Part of a small language model's weights: vocabulary 8192, untied embeddings.
Each number is 128 + 32 x the weight over the matrix's rms, rounded and kept within 0 to 255. Layers, rows and columns count from 0. Numbers have three digits each.

# layer 3 MLP down, 128x256, rms 0.084, rows 70-91, columns 128-255
102115151176101204114118129112109163131132104115159110140131092116165155155094130117136138129139165104113078167118161114138100142120146177104158105118149157175150105122118122108100097141101162125078142121159178116110157162107108147164153058110146089114127124103176123132192134117146089199155138101100103139151173114146148059118084129120139105174183110086157079139102137142169090118145
146167113163154072151152124064107128106173114111150133129169114132157137117141108072108138055139140115144134100125182104115172111192110114170179076122131156145147144144144149129047167159055159113165125140159154093086112078149125072123091066144151106161185075134139162135150199146141120115147110163087153108068067126074105091141144114092087132136102084117151094117146116127147107074141
142104173136117168143098078143117123135147073155120079092108123152104112098111148120121128115078137122125171129081120100119116131051095090114100117124146110170123089108119118120072165101137130169119166117122186157122121132100123172053108155079036086093106179079120146121112098151130139200136112133151094149154117152128151152132092097171131155100142147107147115153155120110144124097122
175118097118133163032183140085128113140092142173122153122161118155118126170133142127154132078168145118158133154078140136131076146139127162121101055202174197093135112130140134076130124117110129149088144130142130107120152113099137112123139117118135094160125145132100147099080107112102090112128143127130123159136050074070174126083139200126173157119078096087118098087129128120127132101142
103165060137086131075139141166081160110122097148204146117123147170066105211127140088119112141163119149153166128171106139091123123161126111150133121142146151137203104135111094126105135150116098137133109124134148087155084085140183112126126144145087128124092172134109116187159203163125171155144099132125144154116156127144125179125189107121191161140054126140139132177152101043110102088125
116118107171104161107120148141135174100138077153125088122147065141177111114187155151114095148165145175108139062151108096145095103103110115097078145130120093124113093100144167083117174101171115115127080139147117121214138166114133133135136156106147114172127174112142085088118101137050099107133103101136140112127130108064141146109120127174185162109144112128081126175157078125091093126128
144142141093142136122150175131114095110158141133073161121177121113135111123140109143142137116158151100168135140172104153150094081194143096136115182130143155101103118166176114144136095120076143091077155180156096115117117161099107146096176111074114138102152128170114132122095151149144064122114094119178100088159187146114111122164044164136120120108099122164080148107147093177128117165188
136116165107148085140143070146118082095109101140138145118119162089146145176152090118178144130127133112165123108099135117176132200177160132071126099157146130144166115146134159144143167133109120146123178120121128119130213090143120156121094110175143123121147105104149092149099162092135137131161125137123115117153233150083057174122125148144117090182165142177056095089121086212153135155086
126110165084168173185126162097123125181184177136140198133097117189101134170152096137138076147138080115116103059162142168109115073114106132142113093139094106097146150138132111138100135071122099175121127137155112115120137147127126076173161113154121135183133113147111124140157147134112139116185135119079183124222148134147181132169101177104146138126150124161117124079143160111147173125173
113127122126061125142106135127094122112099162102072117148136172212121083127165067133096135094146100220113127140096158103200174112142096116137059134136114116131148104075132136122125169188124130127145188120101131153099130090097082163105172077130155121110151125151050166144133102140124116139067147110084167062174163116107126135112153138128088093096115065141168168093155108143093183182094
098131052149093140099175163128126124073171112123100177152138148181122112205154145134156121130097100115146166095127093078113085168145115137168109102120195157168119089096210125090120177091156116078091149138121098110144105094116057136116124083099157164138097159142088160075107144144179133110176167182103164197077103158098104131128122143116196144095107081135130077128096102082117085059134
125140169110079121146058122103137134092162098105101167160146132128075109115146112153107102146112079142113151140125133131164109176162135178186144182098124098158177127103160094157119060160158096134138131145178153129088103155153114145093116122115153180156098089206118122117100145133220134089168113133167141156085154110112068110109110116172139103136179190116142115097122147147114136094102
098159119106142103173110148128120082137163132160115151098149163135119156184135102130070123141082067138164104143130175118139139092111129130112177116057132180106148130152084168104109109108123113120096139102115070084150115100117119076096184174109093134144100157158123125128100134131202156147112110141086155094150073171117095073174160175077107119147110069116096160102110158153144175092171
124122122162122158101075130137172125047164108155166161149092131142099135105164119107098157096143183165133082100117140188145083181069110121097106106156080118160124142148157138121138108111169151165113108180129154131101128159087107130138140086137099113180104123144111146200132160124078094145106119121130156137097114131094126161074094120112114162130111121203122128089088157098060167071099
162147088133123153163133131107121138152111191167145138069151111144144094131136168143124135096167150117168134163165164102093166114160160096118092086145151141102098106129112142168111147132107126111142114158146137119134014128126139126130134137171130136164158117130132153068127115107089132136130138115156120097143203102101135151094172144117112106105120131159191148123144166100144138121180
096130138110094056103184112151110205124161133138149149026173178129110145155190211119120070084123126132054103094162107123167126121097120107159202090131145123136131164118103124144163143132140139142156095056114155127029160096176120110161170122052106104206138092122162080121138171209182158070069107095112085149174150120092076121166113131117129137116093106141079104061089186143173140125146
101171141132134173118112132092114085158057159094069188117191110144167125145121137140103121124131146086109134132150148092121091144145109129163122118146184115142153146168127095197122120089110151120139119140201078160205110085139182104118149155112177141140149131101106102119141191081129148110126113125158110126114094185130157156095077094155073146127122144114134142150106179144049149132068
117129137120155143143154083126166115121148152120135085112159085117116139111111164173082131174092129140111134128140124104163175091137142162088095162131076145207121102145151153033161137077075115140092151121137151108150139107134115179089111194187106122136111055101128126129143126186103123116128131135124105129117144093140110083119091129118140198113100108122096153092082111098157098144124
212064097124162137155091160121147103105126143075112110088136119152164207118104139130107064101092100107129172121116165123141102138158135108122149188152127213106126122136165090154151114122145105127126116126194141112056175090166108127105142130188123123125117121103139117126117210136124111132152116155122097132086149215126080121174163097128130114063148111146165134141145086085132131126171
107171123142205101140185097157120149155079139110125122142164111092090132171159101111174040183098089136064133153105148111096129091142166169072109156134114145141152197061080106112103120116065092103121127122126210123101084086122128133118159140111139164131137127147203156119133111134174081194087106087100221109115133148126159141135128131074068144024052152129111084115147113187110186144129
131166181149154072087118149119187149111098148152137118129108145083126133150103134046105100116111134128146133116140092122132150143171137122126123118120125122129103139127141153094082128153121149111142161139201125107109072092117129142153136070159173146143117126110099144154148119130145132119131124137207205153198113124118154146135094095109121197086154115163186151101169103233098121166149
133129098080132153148156113165066174112149146137152125142142100091154113164145129160100152122077117110111107114116130166141127107107142093134118154123115094152120107160145062126126051127136109063143147144131117123159199124108171155173154122132165115081186133105125129179131149131123128095148148168155105074161081135148133095120160115183130099135120145142101092159117133129069140133140